Part of a small language model's weights: 12 heads of 64.
Each number is 500 + 50 x the weight over the matrix's rms, rounded and kept within 0 to 999. Layers, rows and columns count from 0. Numbers have three digits each.

# layer 4 attention value, 768x768, rms 0.0331, rows 652-728, columns 528-575
449486409488519476414498482494554485412569464511518546472381466516575573526528442528459494486423458591539571502476492608511572581511471517465546
475478475513465539416486516568547470444512553648557509533582497487572561447464533445515491616506459537546484519432517462561474564542547524548510
546474469531491434543450474465488401463496522488473615400525498537509515498493433543456577459472470447515518502526504588458453489530507431446589
546539532509505490568402528443495517496506491461428497454491502470495457460493508496624562599503438543490492560478425577595465506516469464563531
482562472481523502597479446494479543471483481490413482594478495468516506450410501554552475507524455502527552536440496481486509451565478477453454
531532478434513545434440583401534468517504555566519447483530490465580489511486521483446543413522590443498551513429477425599510502461421533606628
548465423463556531504489522463568436541419534532502441501533431474453531526438348468455535594517533557475507479541598493565524538483451485551474
510523531578470512544501524446460560463479495506534413569554544475551507487504476530497595467436546520456479498494452467597457593489451458519480
595449471501551598529527482544507550518523625505567498407468470582523410539544541501546536425544508518538491472442511418526475364474439530520371
471409473475512439430515516593473459474459550608496515515480546563476527486498532559465600589542553519471459498545518542538616458515418525485631
474479523508440511477476500538452454474548436432352494474500612456450470530531538555417567469545451435518534533546478523580573585472470514430502
512445429591500460523480543619489446412505534471514567537524511458419520481419480524494455495555418410565496463404554420468446511484455412459597
542533454493465523537485471425441531455428597559527478548561485533474510491462538433500646496519488480532546508537530506623489429537404521440418
469507682528479487580533554397452591531484448476386451513630475531531491505441446448551477482491507549548541495598510482522489391457548488455510
473501529532622463408575520502499438566559551488439577456434485542452466532434485604493540518520510435521480514448460422629519495513518497583502
561508456465511479536524507619533482490515497493500445552489473487516556486480464491547568446481451529534473504418513550540503470521434574497538
477554456457516503539399558465468449407397585487585480489465481466534476459555512471485490526570418501507510517432475525531590407490492385595608
650508589506536532457363447447419450571481502517506538429424439509472511494454504536477497517502505455505487491529503384544583497515419501462560
553491483500499436493511524434524428516491408502416443449508530465462514603395495467486504488493531420446407477463484488443559555550500486565409
620437488496481504431451522505529400472497475501597495415546548528422475478567527485482494453456615480499533469471406467560493574421527589464608
440468507516515539501525445506475501557537502443483435524484442458552478524529546452527452440547494535600512530517516512542502386472513508441461
577496520516524585509545513533536515474535454415561546482496557560459542478412475556504611430463433463470486466483514470486419558464434491640493
484443573449551573544604564435537444571419508563465568379546487403554529483447490426469498475408375485537540531488451518539497515530451430592580
481591528495505427463537535480428473509455509483539522525528495559450485466532322560519426495450488467534527522469472505499510486556531484538531
523525522532607489428522534479586470472477493481532564593469523492499510501515526427441491479462552558533530518527456494433555609495451483512494
465497405498476393482477487416513488559468510453616486529472529494476451606506370468466456500463569413430474515476487463454463513509496529578584
463455507499546577471500543494485450452449569512465498379475541481494469518461436528501528514489569514425451503460530471514567480550531554595505
518536451503500541491494638527521452582538490574582483427486541575481460484513477626458525504530467515516485506560540474499629461536507528517522
487470482497557478535447529457382413449502548554581484541511461563503513455446567464508499502410614514436562497533418423395530648497584541526472
470454589472538477561507541494430525478524403391547457451488460395494577481469544450531482517472555448574524467560431570493406535520486490439408
496627422535493556466525609466466390533465432607518485549496544448429512534447461494557532545521597484504431468563545498484626474530395452527520
507390492527563555481469507493458506476456480488474506447507462492533382525589498489423580427550554505510512517474557568544521493553553498486511
471618565517510529477543541491509479487497443446487440611490459505567524502474476605517557513562548523555474534565564574527503516476464499422534
494517428566502442511479426561472558543476540484558513615446502442594417527558510494537458568555475574435506492543426602454550529547522460460403
475515577529480577516552521482546496484611518424548500561484530411506434507552481508490489545483530512463502491442570468449453426520468495518517
492528469508441402664555493448515460591439502551589480484527459497502445515442447483472575572584567395511431513537465468443526405483586428453549
506517463488566603451516524452658440501504459547572479478532563413480540512537507487512536459474455469574508495621504441560478574492469514636502
450486530431478450460453518464430544515565445476460540434488549515439530397492487546489499517485500454527514483544500525579456441492493536486592
526516531505460522415592509459507510591507521488458526519531519482473539468526443477431545508465540506460524505429509486483411528479420448653567
485474541419479486485508472451562424514465523440560452478549472531521502479481578450464558534486525549571514446555465480544491490524473485528552
474555613449573503494572506511516417446515556487472444449442429505544470591477409488479534550502451618489475533589482469426446544474512387500587
483456545506439464514547532560430554476550442480471573359503452432475485428444584537447511467429482502533469518535510394481542375476558527515479
479488502534515493534552362459496457492510503436475520478584505428538486620458511457496434518519539413434551548554484577449562510532523480482486
474485442593521531487570522449474476524565479477587437570451617561488475483516510483592405461530476562521511486451476566583595582413474538512469
514501460533446472566541414534627430521518458484518606410443486514424475447521470456550523470516482419477485474545556449415538437460489506476488
449526594597502505475534520494527445521489416445483541425497522421528433456488529514423544526516508572527572486580443509456499554471437487541559
568449455413492584516539584548532335542538493451444542431501482551458540484530463546493421479446573451540407484518505466410452501548480500508439
504560597520544607421584413563472512444575483495527557552594434484517558462565548433457567499475433461463519487530496582548481547461425564539454
443487428507486442545494483563571471502574457446456562452566445473443447496554536507503492444488540426456486568428454575513534477494521566517592
488500546426551551479512496551461426493483503457544497516515492532424471532523497503505478533468488544482480510549540510440487432533485432531446
456496374464519511593490565499552415419627498500530505482472556560404569469475463517539441386459455414448487502531494490419639498550546526489616
506471514442518528454475542477613497449551556516504482545470472515526535462541473492473589475510472506545557442441551503549461559510577472494499
582478426494457536467447498506465581525481499555619421443456554493469484471471514535441532518459538537509477532470491500559451516474531494470510
478375493535449393502560558473428521542494443447549515483500458480520529525473539527518468529551526437467588517607468508568451411543585569528426
448489480469453531484472487548463523530503538589457421506451552524471500486472618522479502515504460621498499508452574427481390562523494471530479
556576484521438461499468485566441485410457580518538538493479541466493544459518544536494518457434583493532470508467548463459597502488516469427450
530448504425539464511506557600549518530486494550443449467452489496564524546503522456485518380539510547440532549454523392490565551479468421425571
414525551426476544451483607449447469537501549429589605502395506546458609370615439540486502582522469521585556462465581542583570474488497502538512
489478518550510491446599552490517417557468502521579533432449538419487485551497549567474490507522483584389472497465505534515478523514536454449577
530546587531481519455494547458464583478464615521523479505567422405469517520467493423494507485494488499527492499524563479553523518492472535503521
521441560519520491451465509438480548498564474360470461484411469440530590438456333493491454567428567448475502508374442522460492606425494554531441
438468514543567501455543401467549515520561541602556479497520507473565547552404523619501575460478458481448585483548508603496547555552497437440520
464534545482452537401456547487467489414481467435403543507514442500503515438520463449512556537480522488544465491442558499454428524474547480558515
511471494492523411441481489527463461534395484470514433513507442397538512551532481472425459471507500477471525506488550492393453439478475479503456
513497527484456545434507538496519421579468481499442509439534496476550480513608490473496464426493427506502460465614576444551468500454516504593521
451511475493489475472492415472514424505487528473506552532484390516539505531424437488498569557528508568556481493532523529478489380565565499497475
430520521435437415420538553442539524494538543429383507574467504525572514485519436516501500518529475562510565480469507493511491528517429487488479
409500486518486553448424551394464561472470410470416461579518489465575538503573478450488519502447466575471486489518441581478414478487467465500496
499589536514536578494437476426514533529498449571469562444448439438538522517434474400473548491529489442541493505536467485531563460496428523508494
508490547591475527475463413572520539447510612529466481457501516423524511530542565571552514463454417523510581455520471462525403488451512524502509
538484510514475474487487521475553594419513547512362387415630503389453502523542487374526496422497539556434569506441525520560533480530526503490545
492500446460468566519594489560488459459442542445525462529515435522474493503499480537475559521553435530459442535524499480488509481514463529437462
496544500528423527458472508472584512504444551420504468496508522427440446544399510399548584433443479435521542518597559504458521598477505485525480
497501482543574469544523524432414476488454544535451507495573356497467405538443499528447503514453531431545472492485474510441513460512540507484437
461498414506538548524549486479517549483520473391562441491574574454537492459546396596481446591467543529516545534428451420474494442542535539503494
489491480462491519463527526583454473400544534509429446577451536462548560520446443523450476479539465565529463461446565516403504544495507488541420
559561503469436598492475573436523452556443548613443563578477436455579561562401434482553465505433465501415501493468547540526526529501498474529493
# layer 4 attention output (transposed), 768x768, rms 0.0283, rows 652-728, columns 528-575
512483490526512423515515541544463455493485538440498559518553452484497427465403596520585564498536483423548619540538425455478526481429600505553515
549532499505447577572542539428502488496553486450458518487525523515557460471533610557504419498497517482530541467509409515494526541559548533512459
430536598523465525425531508559492456404567528505618545464539461445521473494501441486494517517506507433513492644539562505478579539459488555547565
465445504555490536474459469475522483491512561535477478540428476520480503487548517538415481505489582469476465426509494491484577468605528543485494
463484463532516584422471521496478471561484477489508456466424577559482557509509595561496500455456462458480444499579532484509468353394556456455492
577543417464469416504480537562574563494465485562540546396599446466506493434519528569483518612559484541474603546502498535417522522560527427411462
477522514489546438476521527596430485467554463482488483483544485384465547521617610549507487560575504518437617536410441428453504521544491484433423
517460492404470481440488547495534472578562439458493537537533523589483554481567474462481517604496541424540527456420538491477542420516497443418538
452549517611492469499458449504500483558451424526510476472578462568397462507546455469370488450524413465533554586517549524537501475566430491477540
500513491493496526566516488432554500534507512499495519501457568560517533482442480437415516490417533446497543465556498505543469557540550508480457
551544558502487372454535599473419500466462544546562483485475570509642553437497438436449518461465492515554424403525387502458515467579457449489536
506524463506350524549559547546513450572442505491472486530488574538577547554507489485478408465368475492432527624492484486519414509532580505441484
481490512557475457434508501496533482489528428483537458476551428369479414470549397539516561543531521497477515505474439468509530490477456507495558
493562448506436438526534518488509421489475589400567569545502518504481529519577508582498504471399580459495503429468512503475433472587510527500447
561434451461442487536493498500500540479432438595478412481521507499500492452477519526458484516584471490495506563641445586444482429413481524494570
597465600490579628475421492420477532579526508494428439578509554562514424411476526522548404581436598453512550552575462494504512507423494414580539
474422493494553534498520560548522478465538464559480452580477600647504398492548565517450475503449428473491456523460503477458423498509479545514445
448481532430546527514491527400549530408554529535516425464539461502545462470654474474505509609484475374586519504539567508545458399454514473574507
494448540472509486511494488556518550473544451507520479477478591439544444416553436463607500557512504535564467562422449520486497469424434477551535
495393521424461520454566546487543391494478460503519514544512433485590483484614537506500512565475535507454502407546518452541549510552415412518617
574533543492532558480424457404451516455517564461532577517515470491492454390479387527482479503528555507487620440462428482522563482480481475500537
441621476545452582481496521465452483480424507562415450515471504602433418503522525464512550523496501468562488517537468580516547490530563554427548
440505411578489419491508477529493522457538511533449500560492519452417454406502431602465478482577569503465478574480573461497567493581476563520516
435474493558502394562496567580576537446518514480512597466524502492388506429492502431549520509539444438487413415560606530445522591465481560473421
486496448539490416469487490492537527559528501552469445569528424469575529503496503575598504509497452387591516508551443507520552445510511551574571
505482463503579511513417521479580456534524470473406507484562532502550485453501435462587508539447463505501518411496493503573386465459491463427528
547503445500474408546420491537557525494510432532538446469526483486473480462488508480547598501499446457579495611498542451428468521489414439455521
433485560502478515457502505491459515448506533519494552604601478469461510541453481530497519593546434565457552498540625587471418430484512542478465
450431558329511481554597512543532545472532487498495483454423561583456470492572486591358521467571483488458410505468522559529508464590484585464465
482542534442536568522500488505409415519390546565436470507463574597405451479539447570343523418513497476444465422545584542453575487482429496488533
618434534484474425455489439542477528523492472554534407573544504501694541485484516494496573466519499552479655525487488424521368483400566510512504
566564518486487425551530461507532437479551534499521530427535528439481479471489494555576473493478474478652508526631443476477488527444474562535528
441494461447474422453473559483457492466595551469453532466545551431487564452473484446457558504495507470466468509499508403544502468525542541513514
501448580472592527482485540435550496477571488421490532464487508562373521612433589503520461535570408497459457461434533458506480479472418539519525
472587436495518542597493492547525529436493508590490473533566442512435512534578549474548386397510435439505511608462477511411508541475625524497472
489509537467512515401459388497572486486575544441543607369496497483497496502567491452597444493515401524376531599445552525586453524547445601455518
533544536542481457499421519614373559415462498549404413547500474483494508482595425557355478548550596540476526452442497504461499460478539427385477
527646416540446470505500503468502520538457556532454437572474434498567447521459507438496542557504560519510540584474468520461503493399449430518520
488489445542494463538420451526472497486503469519532500484529428477549513499457496458473447430500525514549551499495513495576536515547521512483442
574573512591507476402426481502496510548444513530510413484413554478498479470573419418474450471467503550493529417433540556588441505585576520487522
459513564609496417500489491478488480459535502635489548482454507448440435552518504502516484478537540392496435573492545466492502498492498596487496
373582447558487575458499478539564492474426457508537349508539528547461441544542415437472399500541403498552588523522538489534447423389471522473461
494436535444562465431476473502513519473523459476517518394474497595536537429501479481467519390602465593477471505491462503482495482514489507530588
501486510440448486517525531398504484510492489533474506544590553476576466444444481430444570492524535513456504488528578452488504488538458554482529
482519495485510558406504450455506508575427493507445469549531471515531545483532404498424501468514452532453513513485563550573500421522466437410496
466511428573442509384441417507568490533505564458507552466526426505510481425462486433492541416478565443498482386538533471497516521462566462512624
518554587461575501463404433509449647486458560522517413484419507546512442468542480428462497511494499513507485502546554565509524493402540471494569
486470538490484504517551493444465455535555428550483435507466526553458456368528433543527492468511522426520587482502571501557606587502561545475583
519508483506478492443481525451468482482421505610518437522484528498565425428437413464378545482482550635491477435525572485533497496602426497514523
456545488561608520508456497445546546452485526604513497531465522491479477436463429521437496486523475456512454552459497449477406431489494503474513
570487471486529559519495465506532569518473476558436467469509499478609497450534535526424555544551454526592461579548518494475495419473583486507492
582542512526423393462535455546444466504424426479469591425543489489469405538483670444616453477465511514474468497544500498465556627638514526457563
439469603527480482559544509524467471500522487454431474533442456518505530472440443527506503450476524500447530527499526528475497482594502555540512
460593569466551547533516503537519466432525579467453495560495437486559512504466470530482474510493587535530440433381508485468477573536419472493544
558560453522556563451535539465536526490415510436513590496576473468515482495468430489532471494507498398529410432576406558483543501514568558544533
408348531465553574521578514454569543555476517453447490506432452537474384458469441574522479533490495495474528583435477505467486460439484556542585
498527578590488595470488439489426492503499559468570543545499539521463459460502584454496490621512505480512424544555451520546485437562471544586454
568466484567529514510575493484553547480541492472409464528567502506601383538364436471546442442534487432482559456538469479424476476446528577474578
431553526474503452520450479466478594460478539414427358542490462544468486537472518470478547516480497438584545482510446503526434547547489544545450
468439444512494476577531538487494435558525443462452481561421548634517550453473491467427475472504470540453465435439417457482469506567522496548498
485463493429489519512491483526464502573458504573497464536588478516480481526534524579431583456557477517503476487475546543551489552633533515440483
492482521437417475531425493562483490549497443489487452515409498501433465555622559456571502475543492484608445506508462423508441428395473553580515
536461424504517549571575502528549490523473546516500469472540535472435455516501414574392441442511498543533559479554496520476545438506461524488505
481482526523467541513509485532535511514558534531446467493479532533468526490435505532609521438530461559527496471519423491645516561541536594486471
523504445553467445503546458443511595502483509492537541566454466506449466467399429473527445543522645448472540474436393519484535485546513518439552
551524473492492436514492643540447525506502445583507546480503534460485516535523487527448430506496577455495519424500522506575532589467489536522448
536547472568528576566528489563488465470447546481604527396552495486498485439510504532459511453540492477491435545483493481495526509482541488478537
467414510474527471533528433540450478541583512506494588533529539536412535553459512543511449442596523433561469489499535435510544565534536499486455
500460519502522521462590553531557450464518436532538460578544529475477460488510530556441429456558549466441453467507533557501506496614592438489526
547505514431531453517465530455544509545579476463526545551514439567474538455464471465453505491525530556418443541490477498472521508443514470523477
561525526482515463495444416452353433601484411543557569585489529535504578471443510603470523526508489475454434552530492460528481504522514531507500
515499510523472464486466509517481518538580489580488415426483500500571528495509451529531471475424518502552629458459549474531443509413540568547496
453453567472531501557501521535399546528558481530472549470491435549487510498521460564337438484541526548490430440390475548564410473483508508500543
434477482492452524517486572523586514479574463499487509542394554521489593465521529427586496501549490525512457424506488551529529520550458512487492
513557578521462363466437439522475460558458484516459453510513510537504468530474519463608568479557403418422441530575524503519481542435512461474584
507451535475526534496515456544589529554463469480478548444520468545460427469536570433572519536487516464486583448565452496570480456491535529520531
447429506497577466476504497573470501464484447412545441378473516538487477520612499485434513522510529416627470437492428482553493526563499539560574
# layer 4 attention query, 768x768, rms 0.0382, rows 704-767, columns 528-575
496460439472504502506483473467516554586471526478446429518475483456569494505516554540424550518509445500454544493505470447511433506493516505585446
529416453493489481529521524533477496534444499504486457433481495566617361490508429503483527543493543478531525506595517581497489517416489481396503
455461559479541440473540495529469418484475533525513577535526507430498508535551539481506507512484516490502505466554512547501461508487478476547461
588527502473504470525498506519582532552578544403448444505437468549560513434488534512498447513551460561506498545509454396461525480523498445460473
538436510467553482579436522449482431417458403502513580485428497472504452530538556517463509462475500522492511457489440519432474502408482545536454
485502461486412508534484519558466504560431502500498381441475480496456424510534519467501524504507498495430510532488491518478490436514472572440486
505445496485395542484536536575517507484495492602500419440448481535457499485516516525393468468486448532552516471486487541475484558490507498520471
477576439482544499478501508482572458442537488497490546536491563500453538486502605438621493442508452513474422455514442453517463502547541456548567
508504371533535497466483550395501497449586496415484492455562470474537480494513481446437558530457439524546401480495479571462471435467454464539457
499487496469408503481622487509508535542401491547489522566512456478419498530528528472494497532485522471478486596503434512512547573565484481467447
488542563503462533574506516592547472543543459492478506512429519487512422526468517590470547475565498560434483527494591509487498524456460454427488
442460501537532497484515517500532562520436496517452474479535510463540474546457498456457535513488552457550488575483459491519490509470571554487589
478562537516533456525503515427518514436448496497463467491544510437475520461460595536502496512557523413423540450575561549462565561511440451595428
527472495488486531473475520454467482554573538452442479483536460579519468501546497498478455525495492528522497526466496513518457473501511492436582
449429568530581502442513560462520470540558479478452553490447554537547495493515601418456514507423561430582483556481384539490465585496404517523439
529436426450473556504444510566589490430500469498531426463520522461499448532501538541499451543537420459508517458486527457457522442487508525577554
485393486438483444483484510477507474496535423599519537498507417481499532518493533603517536483509495419488451501455433479421485584463515514483441
514522469495436491492497437467538438489511482486485519606510543501491470475569482541503515512467468497499531570499485471491434489529442495467518
499399525492480458455489541471519486456529448524570538538495552496501497498556540508530514474504451534506494442559483544455518477462505552497467
516507515514469476481533520468463572489431538502424545483547456551539529499559522577424565497442505528449509507500538546506498496421567580453530
434468583507571504586531552433511551512549486503494509450445531468559462460452522512526508502533573480474472499502428538583552540456469487516513
424451486573470563527496597532546508481487536575513488514533464568497487509499590440491447492515576472400545583557542510530518510534464531562523
589547540518521553521457480488503511552499521479382495529531433562538501521452572487539516497558517490517491528487436428496519525488558505437543
509512492515482483411519506575435484441482596483545464465464466545476462466548539460503492583417515537402480483567507415444465506542534492524563
452462407532541501546529496587496425426523525611475466497437553554549470484486485522564537548504524576500470447497511515502447490469481505500545
584513460484524502517422425473514512471507471515454545454554505522496498534544426511531622570501549450444466525544482602484489514444403471514471
543490508462541487465509519483581523500526464517578485535490495453542522485498496454455460514500534497455494502523515486465539493532342426518547
435533539484494516527459415478482508435522448503504522523517589514462457528458524556551552518492553506511517465415587499498466531507435493460502
541523513546498481419476479505503525512537475491449426533459532499565503447448479541536477453545486584581562449490458450476550479468504453555490
499433428424493562456430512483594514516498435534530599484518558552498516512518450425493475589518496446469499474533466501475480507497559455554486
544449462475535518497513351477462583576520520444465530549490458517491539585508446477433490486500468524554531530491494491494476533484623465518498
431503536450462589576511413503515408479491486429484502549542520530473464507488491513511560450486433517487501525553486470489530533444435527438553
449427474482553491464496499475565453489505444463553542510565529456430531508548457530426579500454518561510462484479454519468486547474420461537476
528490573471452491430414494491499441440522495488464518496486477549506527484499518457454546553473495440503479554515528456499496498537540462520498
490472485512446514410439445500460481482426514480438438474522503517449544486583513458486580495498512530529505524485455474483451511530476457556544
433480465427474568583475657502571514581473493465541507401529499389499398471479474548521491462608535516463479490492408595455439461430501440452492
585619576543477486508477447432502451507544536470516564508449502429471512478522451539546512487487480486448498502541518439493510530481511515525440
523481489472494453456524559566424470502559461461473555467438508487545481387489558518521547498457523386501576521499502513601536469503550490475542
563571497547488573463460469522471522498494549585473458471455471478548455441473470512544487521540496464502608587482462444514426518532527552475589
487449463468507465462595555472543488485429520454566514528602460462424468552526495555483430477534410444502477463452481498456462563541502456573507
552518508482495519488446433509467460453530445518487505444455435475556449493568495481510508488507531565525539589482522403539509534432520519407527
489500497571532606514464490483511481520512451535526496541556450447509500475409455478484552484528509479481515511516569523486492459422585526470533
508495546509563555440517413426608433441495535501508554492471538528529492490428542539526486494496433443505423492523492445461474488481545537531487
550453479487454426462524525523540569438445542532556510533415523494457505558515600469451543536497561522499553524571464429515464468547482466528438
546556521454496539461460479447557466558494501465492508474467481502531508459461431431472580470522520466460537512470397458473531526553581508523528
467453471504487455475496486508532461463553470484593563531500503457466541511430487486512424519474541505491486425497588508505526470502515431583464
520463467509525428495490522472524550505524511536460503482511505532466426537534531509473421495572490530454553571533576543526554462443521440479490
489507558426413500493486430486480491491481442507465517568500513510461549531551529578496498486460506510529509491490537502529524458488459487496446
482597436522504496465524478579484529498496518540500429437487498481358515536484526483484439476542564480518499520556566413500515572536570535536485
538531517574490503530508488487535457578488514500452488443476439548527503539511404476507454530548527446507452534534482480483423470528496590539605
473528501549507482509576555506560546581500510531543580529546550516473448516458492485538523428495459631576493489469457517513504513465465581545530
456499546482433576493408452493445524489494511554559500481451612506511484533514452490598404486459527566500494486497527474487423490506450587430512
464539528530560410479542512579561471436532450529486487442500486542451460524530541471552428469504485526453455495472564439462520495514431471489473
510518496531503459431560440544454463499409495514498414432502477537521511487526533532454554433533527539422529511562497469529576579510525439479537
526573556499545493425520515492443455491471476537446547460476491520436498558482555401533458471548502500497506435443575482544463540519487454504428
515470500567452518521480488526534536499494517453481473447472491552507497555479546498538468518502479536511453509521446512462392555453593539449529
449513494534368611504510530529497573491519519444414415476513514508482505463512524476467485549504426504525497568563518544499458480539519540464559
437493556494466478497579482476497510533456472419539512563590557522471448504505438539496452571480446511568490534480465559538461482512502521513441
491455592501519483527494450475533492583474499529476466552540467502519518500418486468524564464466543491523467612435483464562502538487510563456561
487442531507454486493488454536524545497504474503429578460514427438463462468429430492468491429583476509420523564493555461467464527453466581380540
524576473456514482509372479532459575531551522578475444483506482563512489505476508423540493574523510472528469505454533485487481486515537513416527
465450462529435505497497473592565554496511503533459455496521447580463494534525493488480488495477535506556537532511463530476509487493493558564555
525538516458526488568548503466498504481517503422536550563514541421499537507403401504529497384558516485524502478450506553510529445454499612445566
443426496442564455521490526529431514505630525438482517584532530491551517454506546528523476489447494472515510504505452561521482488493426492467434
# layer 4 attention key, 768x768, rms 0.0377, rows 704-767, columns 528-575
535437488458503394491487535516481536523473501555463501478507535527565550419563534500434519566453539485553487524571508497497459381522612454454515
497474541558515433467441480492520563503507513511469458442542490447456502662459518439543491541472509416499534697553471474475461496390516516472497
512474548503523477499482468521466473463505529473462496529522485525477563447523529528484461497437519492459548491588526497546469530423469505479429
473476502512476484499520602478544564470556483514469521463486466474613492542501547423452418433576501579536484587522506445476500419472459408534548
616489538493470504580488521545471532513484562514435489522550497496481463526509479547518448512543459418514480449443548553560543541501533530606500
535476468489551485476466495560477535536466453555558516525476509510502550479528441443559526485484542488415499544543489488449485440530507490452493
499438602545464547436500540563478508386404478574534400525476569470479573508506473494496455445509530547505479519504495520472559498505458512506534
527540437502518496512417552496473434454511528514437498468520502564512525483461581464499558550568475478440428481503464439477490503539488516456452
505533471536575477547509496510439484471509541536432448431536549469523455504452498429475509512504489495483522438511586489503462457447499531413463
511484529521419441472468474631454474507465525529513445534498455502427518488503538503523465422457469556519480562536462465415510514530435497474475
501530512532406554506518477506465553556513450483505439518507516486504508448522538541512550515508399492498516543601565498560541515494515456560500
545493502513514447488457487440465567493449467560569370495437531446500507457544508537569482409540507438555459594543469531438451463507567522514521
445582494484518485408470495518544457494510536467458554525483477562466503528472452496514451495475522534461500470487503478489541556503484512488513
511499458487464494466461522482442583586464564499523460512546444502458475491519500452400486493476540468500502535506423496567473489530529521483576
539493464518499527511526506471513486456500441514480523518470497531491533414543553469502487485478508501556519472550531523464443555510501565553479
516470547481484464537529478546499641490494513515506529533611509464518485470456532500471557468499462414473554500407583496494522480507486495446497
484545499533517480468468434451560424477506495462603430480534528488527506471495437537532413483547539540552430497470511464461500579453525481506535
488552491467481457466450475494558545490541502501470464554441478537483588527538528501523503499467426521484489509506544419580413459549449458501551
472503589423516557492490468513503512481521496482490482479532531596537524536497487455529483590521531498440500467432510534566494553486496522474482
515446538531579427509451517479508514576512509522415492523444475483463500481577492578476495485536461470481500526490457562466435546455575534538489
443483558463494469541579492454505484559513523495516477363507491488510430494492473474539528489517555483542507494562525554531534416478505521484489
513443487536519518421456570513462545565446509567638509532462491498477493504601562464470505449391456503455521516510510506480511513562464510564472
520532500478591518555485428462516449473525532503430499432495481500557461543488526486558457492582484489588529473501485571441507495534481511490497
584546462504508448464472581560581477472618544460478557495424457464469574547512577463430520455443496460507536479463510552512499541502505510557504
495477540472500529588570547479527559535488566535496567486535456541552462531464504484475550530534533533448548444432505568548480517505512521486529
500508600465460576460541431536382517523484469513436438494535475464435526496528510531573462570529515540427475471510457568492494509499471423452384
484478517457481469501493478532533495511490434495500560531489540480479520536621434452483531521445559544405492505516559547575590532477474449457482
460512514507464600533507442447462458525505523497434487466489467497448477519514530448506500544502505565458490428513509565586471527532524479519514
511417505499495548502482508463440508545554448442474489479499449546462580447454491478489503533497546490498520475457496469543501461451520528504483
532578552517469516488489503508527506498535526469462501550514580496478542500522530412492484555504459485579514509608492543474435503521484469549463
511471450539580505477523402532487505498462478441506402553433538435492539521489522602435469484525541489524541486565439469466485426467585464492521
395520507531528508537587459533469461441513484450504482516469481452557459466501552550518483536495412496523524503522492504478559510495502597507511
425530560501495523562546459511479486449578498474505443538505497462483467512500503545571484470497550570452535425454496413556505540466480516424378
534474502464447497456480539526525528484490477459519520500486470545489586441541545487450505503428397463540511504486484511490488488508415443535525
474501503486545444444547561526526493524446453492464475510535444514510550616521447364509499499541515412483540553477546531487475476547515501467479
475472470489515519562573538458418548483424441513393469513612502480511430438475451510505528502500490406492492480455496477540434519463482518455525
497616434566487483516482501424548438481530546513420555503515389460427539574444492609537508482528489486510462506470463500508524477508525530525475
512514485488463493504500467570432487510477441424439509523460438491396543499473507525457495563456519463477530520472516508488547493467528529492508
573505473573476466470463563573451557458419479595570476536478470465494491400531501580519544501490458485500525511485467473543450531483518482529519
510516525504492514466498549539455419439486463490469509482528493531415489514490464480395413498512550522477481440459507517532464562582555556454460
525423472485448496437461525542479530524460469521523527517429443499514484549473495470541490453501527564505553546511477513526449521451527467545545
502493530564478530472482498466469472480557498492431410443456519486540427476519489514490510543560507462561417509536505494471441454518545497573441
518568483512448514470478554502490551443549486484532529465508512575528532490472472575480456541527424518481486530523481457514471478461481450483491
556514535406381507527539464546494497429583450526516566487511506556411536526432533570577510536501522536434549488492568487431523527468387500476513
559529512561509486509518526452655453584491528455545536487437414492535510575467517500418503477467489445491506513503455499523471465537482522535522
438610514497471564549446463489465408464515443452546506509425528492510458480529441478570486556485517537546547467474589465439526536501498480549504
539439446500479528497523616485531557475460503523482561530592499500473494399545551462488454507446439474441508597463456509502475491500466435519540
530402419526458563446461541475446452536476466481472508533484550518516536509490468491506454458468530521494472578535466456545425474474567536616517
463525463405444470437494557562529447473521504460531458543480486495458516537473478474569448488454496504496455537507528504460496477519415515479402
542433485468463432502531518496553522490481567579519470495526436457499562504537526468579479431469495522442580554485499559470457445514468536421561
423559552552485524611583549526474455408485502542489447451491495529404525604440491564516476521433464472492465507476572462488512549508461603507446
444424531526455493497517592550515528453500467516485563486499470528416485534544491445479495442541433525432534487472499512561433503507490530586451
513563506465571528491538487510568493487528524514473538453496459560464479553510561476516457437437530559497476430463576524495595483522421471452479
491493521492505409475489468515525519435481512484503480501396507548503482541482488544396503446452512595456541579502494489502545507555526520465507
512539479513411512481561544399524404475479447481527529566577583504455488444557467488514446516574509547454466469507621543550507588537504462548460
504468474423491564491496478506492455448540490498471454418447550460506540527512462512580398548518447503554505495449499533402537474486565521396522
467475537518474562466500574486570480493438523515555553430517519526567450506521538411457512473573505484552488517457476542535486487519504579567449
489438429555506464520541516440544462546506505478499484462426546491502513495501505471490490450487499529565395491550498472447444361482505558542452
506469451543530462455498526442529513582529466541542549565459470522546536465522481461518440462449528488460463565506397459394470493564513536548504
505489466432515459400498463548545561498468449475507531469547489478470527527518526441511444417460482454451447596518479464444521495464477491554538
485522520512464513530502461493469508559439481545509505536443547481480432509501530491583549547509473452567455580492489520486535508474573504547565
547482525424439523475486455559556602508517501488468440539469445546509469538593500441466514527498575508544537598479458563439530467478549455530529
428514494460449493556542526479533443524541484505530537459572516458523519491468474559557550471554459441495460531469471490462513450464482557543451
425441536504566547527522538432488492549535460459480481483500519458517517392490556440520464483482536495493473445567421456555526539489559540497496